Weights of a small transformer language model: MLP 384 GELU, 102M tokens.
Each number is 500 + 25 x the weight over its row's rms, rounded and kept within 0 to 999. Layers, rows and columns count from 0. Numbers have three digits each. The size before them is the row's rms in percent of the matrix's.

# layer 13 MLP down (transposed), 384x96, rms 0.167, rows 221-361, columns 0-47
097:508517508506496513517493490504501459518491439523478487472543477495517480535522479494537533509519495470509495521530528522495499520559467506484502
095:505454527483494486509543486497469511486494512466501506503513493476506481511546483501508537504531463484509515532501507505503473502510490488512531
089:543517498478526508479518514445507467489486497511471522483523483502485486501544501467456497506530455520504491462472525481540463523485456521444491
126:545490533509488490521497514495473503511500475450520499414506456462517504478487500535525495529488495469478508489479509472502454500527504520531501
089:474515457551486537554479511506481502518475527507500497501451548540523530493499502482487482496518507501530509469461481514475482509498498508469500
125:487510487506515502546502503495522468489496482507480518543479527493494471472522533545517543461520461511496480493467532509527520524491504460558497
109:501509469492530495500468489510506502477492518514493498527478574460546512498512479536484535562483478522516511514506496475526499512511460499505444
086:512539527525494522497488456508489513534493479492474525478523533504511478495496477509463480458537521513479482511503494486476489485485525533486444
105:525481533490511521514503493477567510503518466482476506489525492506490510492504489521550500494550493512470500492548502543505471502482482521468503
081:521531534526506498505452485494495535514491465472447486445512497520499504522562492520513502486470467451527485486531491462517483495473538481472530
121:498468529488497471492461538505437519514488485493517441531501538503528480522462512550496493453468514535522489507464537502482476463512514484468494
096:458541488468520467487494537521530506520491501488538506544506509491468463460512540488518498497540495492478498540494504494518474505490489501509523
079:533487480472512510527500453473499512459530514490491504465539491506460494562461439504487458493518486524497469502504472489544515490485487521466513
092:486461505481499518532530498496515482525518507523490526554474496492522499483503496523522507518480517501505476539507502464511505506466499523523512
097:495528495537540514481503512484468499513470460509479486521505544519502490510464492537480494509484462486506476466497522537477470507481518481509521
108:466530487523431490449471488526514520521474547521528511466549478513468517501494518486515481477472505527517512530461519499530510541543535502525478
116:468481532470489485436469498505478507494506524478517488507513491506466472494484468504530476508473513452522484482522513456464511528503498493522507
104:483487489473466508505497491506476466527510477491471505525556453490511509493489520511460506506538517463494543557514503506456514514488503493518496
101:511479507488478495505483516512471475489483473476538486568502519473527526503505496524485486496528531467531477504462447530494479487480478489479486
104:521541493486476467496454498476515513503523516506471535559490457514527501519528529524553496499473514498516499496468509499498488473468498532531507
095:539467448515509496513533462514527528460494509485493531503507523496526520530499508521556480504492513463553501529466467523511505464530488528510513
108:491516490486472470507441511514503527492480517519476521535468469499464547503476452446539498511486514482508503449508468487537541519504502480510491
102:508487526503490520474511519472515488434523501494528506534549494495532504509510466435469492484482508528537459489510507519484497506452448507484480
103:490484536535513460476495511514466501487508486473481471556458519508485476514481505506512498518518516486505482475501515484505530487493493497507493
090:460485493482533457499494552497449500545496489514528499506504478471454519481555536482487522500460483520472533497501477539497469504507530497487480
106:485537535525476519481496487513483473456517520517516464515506494507490489506483514498492473511469481529512445487467484469484490476475550532534512
100:525472510520504483491516542481461495445550518477467484517509489472503492505489577473535495511548504496536483509475464499494547487515495501502499
102:461529506522501512505520475505517493479486486523449481526501506501493506477478464483511470507472505489513516516437471530489549508492502501570521
097:507529494509532512472548458450541522522504471483539514513467474535556502500520539478495513514543498509511490491514542486471493499474465494471526
127:478479478514475498514516536493476506481463497529463483548502491486467518512521466511532475489514470494531474509494513514480516485526469523531499
114:508551521474546481481522447510476484496476465444485520529475499535543493510553537502503477511488481488490490520531485512500482515470516532476512
087:462476509526502453536500529553491524475518522513499484461495549477495473461524505503508502494512540478507457484558501493479490551522506491490467
106:490525448532473505501506522508485478477529519510489480552539531439451456515500497525487525484517522484478483501516491483521547538487499501492491
087:493454468501485515516521479554525485482526480490503498532474532528466516521499517444492496512513521477522481547490506517482467517472481498504481
106:536473488510474494495490501510474481551503500454524511492526519516481539493510528470490491500486485491492493532522498524518516486533471512548497
091:493485496490486515505513510447568484459489493456482527484512523526506492532501527526502487509482502466485526494514506503504491526542537517464492
089:478502522481516476467500476492484511495478492539526546457486442501488474547525490488488478484460513461512489468508476521489539543503489500527494
103:547523465531480476493483530485491527485524528476510503453496485461494464502491531502559479477528459512490493509481476442503490482507508509517506
098:488456490510518512491452468537478523515486493503521459508508481501507512469522506469481519526515523514508506489462476455488479524521519500559482
103:471518494482466462482523479499501512510525521504483499483532493495486498478474445464471531511501514514459493503532533476481504527544506530478487
073:498520512508498459503487517481494508531489513502503464478492540493478488555507518500466464500474503460543424516471499514486534526474493520523495
092:465498509484510513560533487483499466503518533484485475472521434495528455503591465440469493523505487476486522467496533494498542496509518532521508
110:433485517487472475484506532488501543517472541491499471532494497474509509518519491509495453508489506467497520548525528499495505478513477501513495
083:574513521505496439487489493517491484532475498449497491533551503500516521510492528502489474476475530459474485534485540494525483507495468508463463
102:475450468519520483505494505468454510490508485486466486552509489461503495499477476479521495491479446524534456518530512488433537511488505497495473
110:543461515528503500503512494457511486494467486520516535476479499499485507540472531528513450496504511521499516527460533531512477472522486476486519
096:487455518565549488532501540483510498465472478493482516452464515501485480469478479510548500552455518477482468524503507483515474494471514526514530
105:511514494503522471515504534501499474515453508438532539486463532492465542490494530508463502467443458518508451492491520472504513500495496489490531
079:508568539515475532516477510498486485540501503471498474487505493543489505480508452492528507505541557477497457513456515490469484508478539468543514
096:478499492520521448552502542516517486510476442516488521495501535475474508458468490488496505528494534470513477484509555495474522528477524500517505
084:457483511528481525551476476500466517486551490496508540541489488516497497477482514477523545462481504492540482488520511527511536510501499494492450
105:459471504476484496486512487466468493465510476504552517517493491482445507437507517490542450529528526537534462456489494504540511519503478502524509
089:539493512466511485482497520500484494534446509534491502580490514494462470505476488506500473514500524501469494446504477499497483484528505482541494
090:530522529520446475490537526477499488508521520517513519517481514507490473476549498526495444467477474495494482517508488519515521507532497470488520
103:514485517501473479523463504506451490480506524548492465516495534511537486536514499528500508482529487484496485455529482470484487536496460499512503
108:501527492534501531503450475544465549476490469468510494490485499545475487520576506490488542515487504560492491457463495481530493483541492514497474
113:508527450508544493475484482512552498512484442509501514490520496482515479531495484483496485551524480511554516517514490476514502529485533467484487
093:522443506485523512456535473479486553492487496488487525511485525519548509515513484484485518485525485509486501474532536503488477481489486458469438
101:467514488513512479495546520521478493473547478479464477500525530504482488485526529496559464507464460454501510509508505470489481482523458493530535
098:536464518485487493545475529469492501536535529503479518477497507469489488477510524508497496482479515500524478502499499503465465532488491506519532
095:485508526494511498539496462525512464493530504517444505497488496470526485504505514477489497518451482533524493560509480483497488517539470517502495
096:494533526510492544506537509492542524497472484543474502496509490493487524492502544509532492483467538485520488506491519512509470451447490496498490
096:438547485495492505503495526498470475480497509491506479553507508484490542508506521495505497494473508459471512472497506473498560507501515505470493
117:458515479478484494531472501492460526479501524525540465506468507518505511479487502538520474525524544537518473496476476506491546478486504539523532
102:467522488499499508513515534468508489537525498501533516499468495487495479530462491482478519513517499448520469486515446487496470549499530530521477
089:487492488501556517486519501491507514534501485465567523513445541525501484498531501473462544498500470517490484473491486513493467518566504521526517
104:521459504508522500521490504457508516518515485548506511528502496483518518523537488509483511531524507518481492489497478478479484485502491427511489
082:500476469498543474518506473542480542509461489485515515508513507469499491483513484508520522511550481541512519546497497493501496515527529497462464
088:464483523483494510492486507503504551463479516481440495479474483533448476512538470511543469492526482534493469492521502498506518504493481513525475
089:528479503438519515464499492491511467465510483492506525462533471480487544503465476478488463516521499471516478554488481491507522476502462493490478
069:467543504511480470522500485491500499510515508504496549546505515463538480501531497501545464461500517492537484527510473516502496454498444492482517
110:496524494510478510477488477528531498519462496499524480516464523473462517470479496481487500515462509488503506509469473500479517556524502521482485
112:525541481558517508510539500526525536504471507461503497474471539494534532485509479447450487502500498473493540490544510522464453506534501502453494
127:452491508517499478505489509507471505487482464506554487405470529473521470521502512489529459480482507510529496503507493499508497509545504486480518
107:500515510522509533473461459494456496541502484460507535523502523507488545527508468501500478518509510483516500478495517480495525514518494472505512
105:489476507516510497496511496478480511534523477509502492531484510483531499506479473557561451504484488502472490490511515501484509493511518524519497
088:502548501522454490519505514536528435504509507508497505465468500503504490489502523540495513514485472490507495497528490498550573471463499530527462
109:509470501520529528466539458492520504474485458526478513408477533465523529497514542541466502483490483521470500512468532468493491493492505491482478
100:491485469497491501542514524506489469456506521472538545507478521454528471526497475461532525509454504508485487510529465551464541508510515517519475
087:472468501540497498549506466471512541505487509497463495510520470500513490529500495527499504485495553491490526464498526476498526509491514464483501
089:495552461550480539533492498493459506528508496480466527501478539561536531453492496519498522482537508491456490464482492532515472493517541541525503
081:476539459524486460524548544493468468537484487553521531482452551503526504460513508484495514467537510468530497488474490530500496556505505490488474
078:500486529502454460496504500483517493510500499477510518510488458484483467505492496534453503501522504464504480538483449484538494488513506520525532
114:480464464518475496500499481493489490517489516483457505538499485521524528494568507506516502498464486501518496506522512488517517539494464526475522
097:543482532470454469501512468496490514477513537513522513522495527491510488524498479526535475487497528514564500537493483511477469523504502516499510
099:492495485476489502473515509494484516532512528489498519535501492513503504489522506393512517513518545486510505519465485478511498511486520506503506
111:502479488463480514521498437459527470452527491509489498475461472519526513567477496501495493461483467485478482480534524507481494505526518526477506
106:512465482488482478507472494496515466488545494482467537460484525495473469515547524487486502527470488486494552556463498508512458458518493484479500
086:480486517509478492502501510451501477504474514481516515504472480508519503505544473499498465505502525538498474495512464502495538499483497474466463
098:464510450477507447492530483545485496487499509481533506506478540456542508499522523512498530504492503499520500537507498500509511486450472518511514
095:502513482504477522479474516519451462507506479491487549487497506512540472471475510509511527523531507468505518544468505491504491481517534527494472
107:461452501507507532482536533497530465506475488474502506509439548504502478517537508510506524491509489529479495509489531523465524521518446512497506
089:529463512510527479495488495467506491486492495537491535505560518560538532507502523490508479454522495527515442524514489510495488483496516437476471
095:477495498500531511492478500492453537487525459519490482517486519503535471499460457520478458492523550455504486487494517495492484507557494528525477
100:518458469545469500475497500502488501483514443500492534463502526498507519490476508512497490520497492484515484539497481470468494504444478485543491
096:507442483500530565511541474512471476487526527503513509485514484511511514469500477556497523470446500497535451467495534488511499489496486480462496
103:509475498514458521477474525478530511513490524534489542557501500446525512521509490478515519483475480517490497496489449513505510513456488487517486
088:490471491496502531498528521505545486502513508460503521557430514500467494461504440501498480502484500493521492536518461472476491494535509517479509
104:456508481483518550513504482505502496497517526501492516452484467483514513482439533545524477512519527518492504509510523515491461498536473537481514
106:498484468523493527525540534485503508484503550480489519509502508462556535537512521526489522488527479524500465508498522481512469482460512437512513
097:492506501478491518508494545456542486403501516505525500501501539474492498467517494531512509537485478566485513494514472536434516566482513521482477
095:500477511522476474477500472488494540510463526507491509536515485455509542507512515474525498499531495503508534515464510504528507499518531505477489
103:478468504507461530522496517467540498539506544492537535503469514513465480449509461460525497505471478477477526484476546491505480521491528537476532
107:512505514492512497491495529480443463475478482534482490475531530475485514498464493501506493439516515464536483519518504460479555517495527504519537
097:502507502503502524516535490495498473508462504499482536478557536485520499490524463494512515501474526542508467508478507504489495490469494511457504
099:541489516504570543515491502498484551523547521546507496527492501484512465493481482481478540525512488498469503479466510483512480528540497475536530
107:457492502443466504531478548477554490506471531468524500503509524480494540529489508459519517498496495513469503515515495497488467522502508509474498
102:470506477501504492501493478514498512489523486460497502518506528485557482521491501449488475511514504513473484485465533501486526484510527520494490
081:501513478500488527499476446511494522444521538515517527511509472523492551465460502575523570477495482523487517473516483504523506552492523505503504
103:496494506506499444496495486469516503536552530513463505564468472509513526474515477495493491488517528499478487511531473494535486535489506469496506
095:526438475464514473504467489496546476509519448487480527447503512497519532459491507482524512495509464472517478499513535533531475488521516514512521
077:492466521523484488508489517455495465482504471481503521549501536518506514454528460477520536490514491503485519535534514498486495498533493502517494
099:509531445546511490482523459526508455449494502531501500486471510490503527475483457510501499518517482521478484505493507516478480506483513515537449
096:477517527503468511505459484486455446504501494494491511556499528507534454504523512478516519477481519508527442490500489464499486515508460477500512
121:463489496550497484515519496502515512528494501427524493511464488492493437472531483490528486489466563467481503479494510493493514503492524526490526
109:486528529499541479486478499495466508471484488519510453551470525511517537551512498491525473476505500482478539523561490465505488509502477532496518
118:518480497506457480497463483533528506498500525506538493485521514524459505531481526505548497478470481492509511426548473549489492556490492494479501
099:499494471494508502522463526459463455524520536529531484502475544472523499521503546525499519460475458465485482504509503482529563487504447490483466
107:475498529502487507499503511446505546508480507514528488489476507468468530496505508440497493472528468473518545466549487516525467483458510521536501
100:485492502487461542534523477556456490506521441501501498458490477504462486569518532500516511490465483548493471525551507493493517518535527536474480
061:518494550480496471509492518511441468510514544501491524498541536535517481468503486491506498458465471527589506498484510483506510502514469498484477
108:478532492494507499458501530492489482481514486503493497519488485484467500523517512504466469527463550475577504497458511475476511556512460536487511
090:446511531489516473475480490483500490506488519498524481539496524486487473509516524486485460481466536483492523491482493493525478483484506461521530
099:551497499476505520497492522489529427440522515520499558531495518507526503514522502491512450517493473487460493491494475497503509551503491512520507
085:509484526537515524471509482510553488477494512509473498477514489513463504507493469514485485481498499501527539458517497473450500525494532518481521
083:509506489468493504512479528493501491493473530500467546449488449520471513524545525488518501520464509514456491493493486496527489470521515501509496
107:488553517504482515493549530462470467465498523505448475539502489523536516478512468507500483489472520505502524501486537543527492517515545514493446
080:472526497483501517488507503495503498507503495490457545478540503488509469551495487449522518521532478461487451509501506515505517489514527516497516
095:505463457501503501524520495520495527503499452550485489556529497516503480482481555492488474490501488500522493499504513509505508464521517540521442
102:511489510508496541491533495489482509470530517471466539491545486485480494502545469509509454528496517502511503512496497513498515463531511518436504
091:464489498493474477504522513507467495523464508496478560548499441520472508501525465534515477532433543478520547516485478510496526485530518493477516
097:508450521547502488516497520511517506486500478541534538459497490476480523468525490519515499489498506491526502518506515501504505516481460489519540
099:474494524429496505503512548522522507509478504522496484508492475480513496498456508500499511489467496541494511517477508450467442483493477530505485
101:529466530549442494494503499475513521530508498452548510515474507478524510550490486470475528508523478486491517472500493477482477513511521532523507
106:496456513464474498507506472514510489510476516516517470522463499511491542517479502552519454521498509461498503536499486519498490510474496518507524
102:474480496503518458482516518499552517472503494473485512525548498443473499533502472520511486491519516479518498491519458515492485490507492462522462
088:485497499520493492519474465510510496462506486532493502488504508537488528553484488510535482428460495481511503522540513474491552542527501496460508
094:501456535479508483506488456466498516528484516563486543496489487490510500465484537499484508495485497512476495531462487523539483504518477547490468
112:501465510472501463503499509500516448479510538488478501494532513480532503519485520511484505480487502488512487541487490499489510537484458485485514
096:508485511526497564478480510493474526492533465464544477462512527494508485501502565464515503535567504520484517509493532454504480478498504497485515
108:503492511503520466565455511540511475496481467498499500474484513485480475544449495526526483503504477492507477520541502496464508486451492497491560
# layer 13 MLP up, 384x96, rms 0.239, rows 222-362, columns 0-47
096:514483496501525510527529500474460500508515508467497444503517516489520513496528507463500520491495540509497484520467501526540470511478527474528508
091:515510508485520483482478483493486489512531519523471489509474459467429477473541423479531484437486489483477471510509472519453476511479471495495515
115:515473470513484521527497507521486537502514499490487495500518469491448515460486510530480521481452535489502491498491473491489462505504507478512444
088:528470515479510485509511476496495455535505483480453499533496502497481484483508513489482476441496475500498488527484511479494500491480501469502478
112:482493448455529476502481467535486495495506538495522452475548550511530503512496463503486486511484496519509457498546516511515532501485506508522477
108:465499500479475524512472490491517509478524472503531501506505494522511554478466497521514482462485478476514492485494451522510545463478536484487507
087:471512512468476459461521469572506523495528486493499504485508530491547512494478499486522478536479498514504493495483467531501490539471515517502482
096:516479506540486481512549494473497495500508456488521504539539488567496481467535479442532506465474528494483491506448471472526475541475484520464471
086:529527467490483517495537520472521464440437497526475476508505537495500492478517520509536522543498523531473500521468508552479515506457508519486544
126:455507498472541496509490475546453511499500510519526471516509471460492483495501498469474498466463528534543496448520505523526492511474489541517501
101:515506512501566459470493519534497493474509490507498524507483501518457469525549527423457487509514501547489538513503511451530510458485493502494497
079:498529475487531522467502541443537518522499475510472528523477472531493483482545487466503503479491549498493518499461481484512515512517449477481474
097:582540512462487519492485455508487490456470496513544501460488508498534514490504513486495498492463502477513536452541499529509537533521466517513514
108:469492498479512478464498454511512482489463505525485469485542502483465498498462442494489496471476548507501470502498485548501427506512489504491483
112:497519543509507494528493491525512490463470470514481499488478492505499492455475533425464495514480467530468489516512499521456491436443471467487531
123:467479477490503483452508460500483466506529474515502514518545460534472514489499495487503573461518510513484494515481468458470529443517491506484480
105:502536518495502481514494456484439500471527466500507547525470549489516531502504478540444445533505509514491468479499433498511483513469468518503553
106:510533504475468454456554525493498519551477516518534462508535488484486500466488497420463497465493502472541465465459500477506507543516492473491492
098:490480495498503499464457531470515507471568493514497500500523497526534495523477545518488484537547507460497459547490503467528480491480478482474511
100:501551469491542530478505510455460493513511498469508511532486535483552510524519501503520556534499523461489493501520518502518485505517499539508483
122:479515494526483469504488493524481495468528483496522453535486507486520486479491473498533475505475557503473473421470485496517506516489493500480484
103:495511503513562531549495504522514538498479459511471491507516538530511506534518495503535526514509538543472515474513479527452477440469471523476504
110:455498480512466514546509512536480500523487509473498507515478468504507478456534454508510512431514542528488513493482503493484497495501471466492497
091:464453513478544541492503484476519536487498518466497454519572517474472452516505515511500513498522519530494515520482507529537494490491513466460502
106:503540462468484491524495530505508520467540483504498496543512480507522476548521482491497485505534496473534505484519479438517455457470480537476501
098:474474513496509465518484493498473491475537482514480509497508489474504478507519533487558521467502495529458523497512465492478527497491517497507507
105:456503479500506483455511510474485514527510527471483449493496497495461476481521505542475493472497513491495515507428481538482483498493503453476485
093:472510480461513490515504509529492486539522466509518522521509499547507491498477526522542489461535512495480475533515545484506481539466485526457521
120:510498463480498514512521537518458487474476488524516468517535458493488555515521480471482473442468519559521492490480510531495573457477509463498518
123:554477486457494483464529501555477497492455535512487511514491504508481521479448514515529533496506509463502500508472514485535500491473520466494449
088:500491511501550510510522512531495474501457496509466496487514450487464496490474493523477534511481466537516529486526487479537488487519495478523545
102:492500471459482473495490534460512554500493487523518504503528503518528530490522532547508469495498517484493523461527494486534454500492527501482520
088:529515493544487502491494507470508487532481493476484503496523485502452503499464498511487495455475518495509539549491498516520507456484484519506537
109:543514510470454523508539492483497489518503489493493520496528488462477497447543456486463511463496487527492519499540490480503501497520492486529494
098:507549488514494495523521476531521504525512472524481492473534503504484478430525525500481465512511471486488479510466503510497520500490514488540489
097:513502486519522502537534493498471477539515483496535472480510525523467537496511498512477519494489473512526521514511546494530459491511483481490494
095:493478491539511455476514509541503478474563532530555470477501530527544488490539528520494448490497527505478509498515490489534467491520490482499495
088:493479508508464515460504493467501521511509503468506487526520513488426530502467490466470514490517549478486541466525497504496437560510497471481522
113:474494507505491477514464519488496489559495539499505483524534457520505478500519458579487490453458492492452497498511494463500479458467518488513465
077:561521460459498513498463506524513521534487502569477489480497546479510468495506476545514525534498543548498501527505496545469540524510482506529515
098:535505457502507489472478498515474506545444496502511512506520493460481502466499517526486570493488470510505510490488543506530503525473524509519490
114:505527455521496497520478495524459501507509495451523499521472532491526493474484494492480517503476508544518501488525493539510511485507536545488497
086:504522505494510491518531490496491485469523502490503489475493501500474508516465464460521473461517492479523478537479506500483488498450507516454526
099:543473509504530485473526441488521499547520510542495455561515509492479521514514489510489509522503492545561484555498515499500514451450500481519472
106:504477507521447467541454525519474487469477516500493470514535452477491499488460498458510492511531459510483492488514519490552493515497515545493486
099:531480511490530441471516512475461528476458490476461542506461532499470494514551492517482533500477491548485524467511489509502488475455499522445483
114:517471473541484491495479499504481480506504491505467498485535459524480479491507469509507498495502428472473497476543495549509494482480510488451559
078:511484454488512497524536513525460514522492451492549505512507540522513478470493483469519511485516492529468509517527548459484529487496509496536500
103:499491509475518455506490502530460478512521468505488506509523451530567512482519481515489495510480490465479516452482505486500464509467486498486495
091:481539485488476486491494470507464508492436491513463527503473494504509490450541533502495469511507507523491529543487515493502507490530475457476522
104:517443452486511500482524480503482501502486439498508471523512490477477490468490509480482475497531514532520510468503466528491494490503518544490517
087:516477478492535503466513527525498534472522458507450478516513504484508471505462463491474455490506489487540482482502492504529498454487472461507507
093:428514499475508493491499496443501521446517474499480522498475497491495490488501473455475484478470551452503493473490486507514495471494528465507489
091:481497474502495495516520506502525479504501475461527507507535523495493494485490467484480459525467459469494542504476494506541506475515551480446490
101:470476492469514491528508509511479496497504508449480492473513503517466507515510532529479456485511548527543516500506455506539518497551507500492541
111:528487454486483508484478500511533504507512502496465491461474523506478477498483461483496556484500506531517514496507468511457506523537474468511522
090:480516465468525515446507474532483543514522466514468541503476499501506554496508501506470551527474515489517483456491512519453486513491440477535491
107:545480470504532519487474467507487478516483528546477523491505517487474523475512504496507553528471483501489527518498475522506464521481505470468527
100:506509522499474503469500511516493496537537486485446532488517528464500516479461503489532485510506471495510460520511481518519468470510457492487556
093:515524518485507484518452492498535495527469466476456482467476539472484443470501497490489523508540503508489519488509453456500517469508490544513525
104:496518508522459513512528475449477501463508469550490483503465561496486483525502487492479492500467494523479539477486504521522487453495537496443501
099:549457520499535495511523428522517530544511487478508493498483519518538484532493521497518489507482495546504500491552480501500452503527505508511488
118:470486509488491459521520484541466535503499476544524476524540462543513526549491513473491496485506509491480506525489461462537507454511520509455511
095:504502529509505483512473499504512507489457524518508477452524526528476525519503505517544471497463545534482545484480529509529488499500532464478502
091:514495491501486515453475480537541482485506517510473455457448552454498517508472505521533506480515514484494507484473505492509494500494463484502499
111:507518487514466517499527489484505504463508510462527471513542527526506479492478487489474486515450510485475498483484487479472514455463480529446525
083:525548510484493507509527490523493520500497503516593531511511498497487486524487442517495499469555481499536515462523522525496531499490499475497519
089:490504513497507492497512501532514492469533458447496521463461495467518516519523483421496533492477502523508506492495470483518534485549508530458504
088:535536511471525519507539518528515485496511514487505515526507525533508462506496511473511540475518519496508492425497488466478476504515475521481492
070:473494498466499492445498516501526490517540525512482529493504501499508468499529456500475493454531500529511536529500467489499469511519483524571517
109:524495489485514503493486517505486533480478521469494499466465463520539505473508529507509527468504532520492514519479472513504463499534479500470536
113:501478494525499504503483498454501494533518488513512473513529501548507511485482513495466562478488442505504506465510536493542486496479512440489502
115:481482475485486405527483474483510502506484515487528491509515535490518487496489497484508480510527538537473498516500492530520488478520484463502494
101:482496504496544504505480478476530526504465500514458496513490487466523437482482529472482521523503493532452499486534495501507446495471506512495487
102:522524520517508514480434515535472510538448497502441469545493509459472476522527480495527496495524512530475507494529499527513523491470488521555504
095:492497537518539450473505462526510487477500494499541451495478515473481484536516500490505447500520543539515468513519455527524485502500481511471515
112:487550478523493504534441562532480503514526528488497534488528486510501486519484494450505497504489505494473496515499482507516460485484481515509476
098:480560529501485487501504458501543506528499506503474482492525471522520525445458545512485490497465516507498506536496492502531485452473439485484503
085:503521475479524508458549518473495488485498508494495483503500455476538485493488516478495515469526485500506476502490514511527459476485513487471508
091:508474500472500508495516467507534486519500475457486468511513518497465520500522517478405523502498495475500541493531493466529470550503473564509534
077:517472505494521520509526476518530498542547459486493493479481536486526495518446498480494489492518504549485485495529486488457502471490537490501488
076:495507445467521528511500468533509506480531491473504461492472550531499524495495470451496473467519490501488519472517519521449530515506481495438501
119:523521523481489441509496542497546534470504520491469517489505469507489493496543519453507479510516499508507535532501491485492490493459460493513534
097:534549472491523472511456516509534516482518469478496485517502495488457497471496526469513533455461503485458493470485507529502526497523462440501489
094:459476475485551467498493496520475475520515479556487541526500501509517511473553509476503500459489459548505501505515467483495514495531514501492465
096:518488507531447498546527516477486511480502480556506517534499525513524484458466518540467491464515504532461513494521458542554480509493527466518487
108:520492511487507485502538530507479476550480479500452508526495560469434543497538533503484498517480514477516484474534477502446501492494495507473529
086:500523523539512530516536499522558480533524515494539485465493487488470513511483499504492478489502498495483552521530512484496506478532535498539512
097:546525483536536488501524471496511500491518539538510479467487517473495501469490495520535546521514482486539491517483552531516460507454537496519504
093:499498484495444446507502453521466508489516503507546509481491494538492459460512493529519508493543466486486486442528527522479517492516496485517476
110:493498521470521507485459484527507486477524468492475515507460523506479513493529538494515572471516506515511535491454473483515528473494502478485487
088:500471511492484498473469495485518480433487473490528499544491501476510504509530464489433515502508509522513500510496476525463471503555487438499488
093:512501491520467467466526484520459507456526494512502501503511509517524514537546486523459520503483478487526485486551448531511499461457506514524469
093:484529484490483536465528468489544479516499504542475494578503499525521467538503494480557508465525537511504485548524511512514484474487508511495526
092:529480492497472465478508487491478574523527530493500486524518581527538519497492486510484486501464516514515488491484504511502452473502517502470489
102:512523465499511512478443510553495478505475474525506492519460538509510441488544512497481551505523479492499533516485471470538480478534518514503481
097:480498507527452544501474495464510516490500511476538496493480539513499548507502435513443527518429496473500504508517468515503489504471536482486472
100:503486470509520454549510474500455498531495520531489498472518510498528515454491540511502460452527548495476521492483480467519534528487517492497518
107:468491537454504489472404466500554517521521446488481481508500520528511500505508483513526491473500482484537537519503468497521463473506521514506482
108:490492458481497483430521503503495496491466520528522508510508521474532497481490526527509514443504493487484540506484526525511489485446485504518534
098:489518489488491462523509552495499526498511496559549476502512506542542518472455536451530507518505499485505518521500495502508468504488517494494508
102:503469448448475493516492496484486505487510502520485483504459505519537526520564484486458500509521518554489506507497474499519496459446499507511480
092:480512504480509493535466459481536516535525489532488482463479519503502489547484464500487496485532523533475462499525512478482496527480539502467527
099:525524510495522461465523512492581485470514465521518508477523497535503496508537517525488513501500518512502566513545512490492474499471492518507492
101:512463492466518464507499478489462462500492498508461484477538454497450504507497513530489461445502527507510525538471495526486475501478491455486502
105:503511526455529425507467463513500515478540471525509519505530514475486483501521478469460518516546513504474484499508459455502466478483534418528461
102:525503497509523458538506519529501492495466475515503510479505477492498549523513507552538510485474482499480493526495444552537502495468479473498566
076:492541509507505466510483526513476435506485493502526495477554502495523493562553466451475481504484492523538506520532502522470481469497499509480488
101:515514489522473497491528509496515531553510571515478529515554496475493485477466555482520505528499493486493495530501491503525498479461506446505566
101:488503528485486516503531494467496503498468462498512467474511490530478498505482478477465511518515497538471537484453488522490494505480500469530522
075:507498515483542494516484507500482508481497490491512535493496476519526488537503476503506455507451500529490498453536487460484524481524531512474474
099:502474471517494479490477519540505545484492514503452471544530500496467530481501468502539513441456552491531531531453504490508497487514485471516493
098:485553520499478501467471504494493466508541515495534446495535486536530474524489489515519489514504530537504510525496524499511478545498549494473503
116:460458505497449493513499512507529503488452488481532435520475461475480517545452515517491517462527504527475546508518528511516489501455514480495497
107:474497513481523506501487499502474491525494530515500533535520515472542566540484520495480530526499512519482559555558488502500466477501528476459504
106:524521511489502537517514543470525510486515489515492512532496482468472484512486522487490472514490502475484507491462481473535512476514472511469483
099:508504521462517497517514524478486545492525520475500533478482481507493506520471487470518499475475501503518482488521525495524491516507556482474496
101:447486493483486491516457520551509502504490448478474490502560506502486578482481460524499495492501543482479530508500474490518489537505509489498520
094:461494493511505507502505427471497467492506470503517500501467473524502554468466501498511499469474494458529541478489510509496470492465518502493529
061:511507481506495563537495477518495474449492489511494510510441506540522501494473497513462532514522515516515526456532509531545501482502536482489487
118:475509484470488471457507443482497521512511494531547476541465526477486510515504452493494524513503493540517486460508526521508482470480485525497478
087:511486504515494507510519482507501538524481489571540474485496512470484517510468514499463517509447461535465476497518491507516511511483482493480528
099:476502538522509538493485476506501509515529485510455493494478501500507472489489551504501521477530520482525510505546501532531480520518545473513498
091:459499484493511522508479506469481472498502489525485434545530523482525494509517495485455508472469508489478479531470522493499514495456473501513486
085:508516506516494519483474489502495531491547476441529458522483512568486441494501481536510490461537492533558505482503523508531457463470514482477494
104:506503483464513506528496510533527548491472469508479492502470522566509486480493496495522468495536520465543499459471508538506441510478489522508475
081:513483475471504521500508501505520487461538451503526519469505515509467528512474532511507529502452455504493517478530458516469506497494470468476505
095:516516505457539519484514477524506537495546487467472502480487508514548476496512469453489501522479506529489496538512518503487467476510463527467508
098:492481458453455498502513510478504476476513449483494473502492539535446488553490485462460554495503474513489500491482494484561490493507479503503448
087:494513509486497522531483505523504503465502457492513503500459567454452533533502472521493525475536480493510497497555531479509499443509501501444542
099:541470477498504534489470517515534497506518525536490481496491499456531528503451491462479512479548525488519531535514484494534507536477469483536504
106:494453472468492523458479496508554436490492509511493481493529508467516482482524488518494477501444538482517515512547491558539523491501480493510460
097:470512484499473474524476484481504548468497508514465457473502467493496509497535511454472506495491517526510501503514473459490473504474484510472524
112:488490499490511485499496527493575525437517534474469504457506507479509519508474493480531486516473512511518482453526478499533474493461550507513537
099:450496496482510484535502463534531495466486483500457499449493504469471529482474485514505516495490504487492497512493508514518531491473522499511502
093:527476486516487527485525547480536517528491493510482482500493497505488468500540511499519485499469519505474501454488500543478495508451472481476527
099:485509483490516460500512520500482494470512500515466461500544452512476493452448510513490506482540507461512503526520517528526431453509533483535480
113:496530477524501492469496542563480528522525493458474503514492489524510508545510561496484481492497509569443545535505469474522497497512488480488513
100:478541518504510449491473516495457517475489480501438471502546509517474551500538495488507494466500519456497528505509480482523503494504511516494560
108:503525534458515467510497486540483516493501470520537456505517478484548492445449477488522484493509522489496468474532514515529478516493481516546520
093:474524485504529465527511511513507517521511443527512458470506464461518512509512522485493514513521519446505478532510491473476472485453499524503505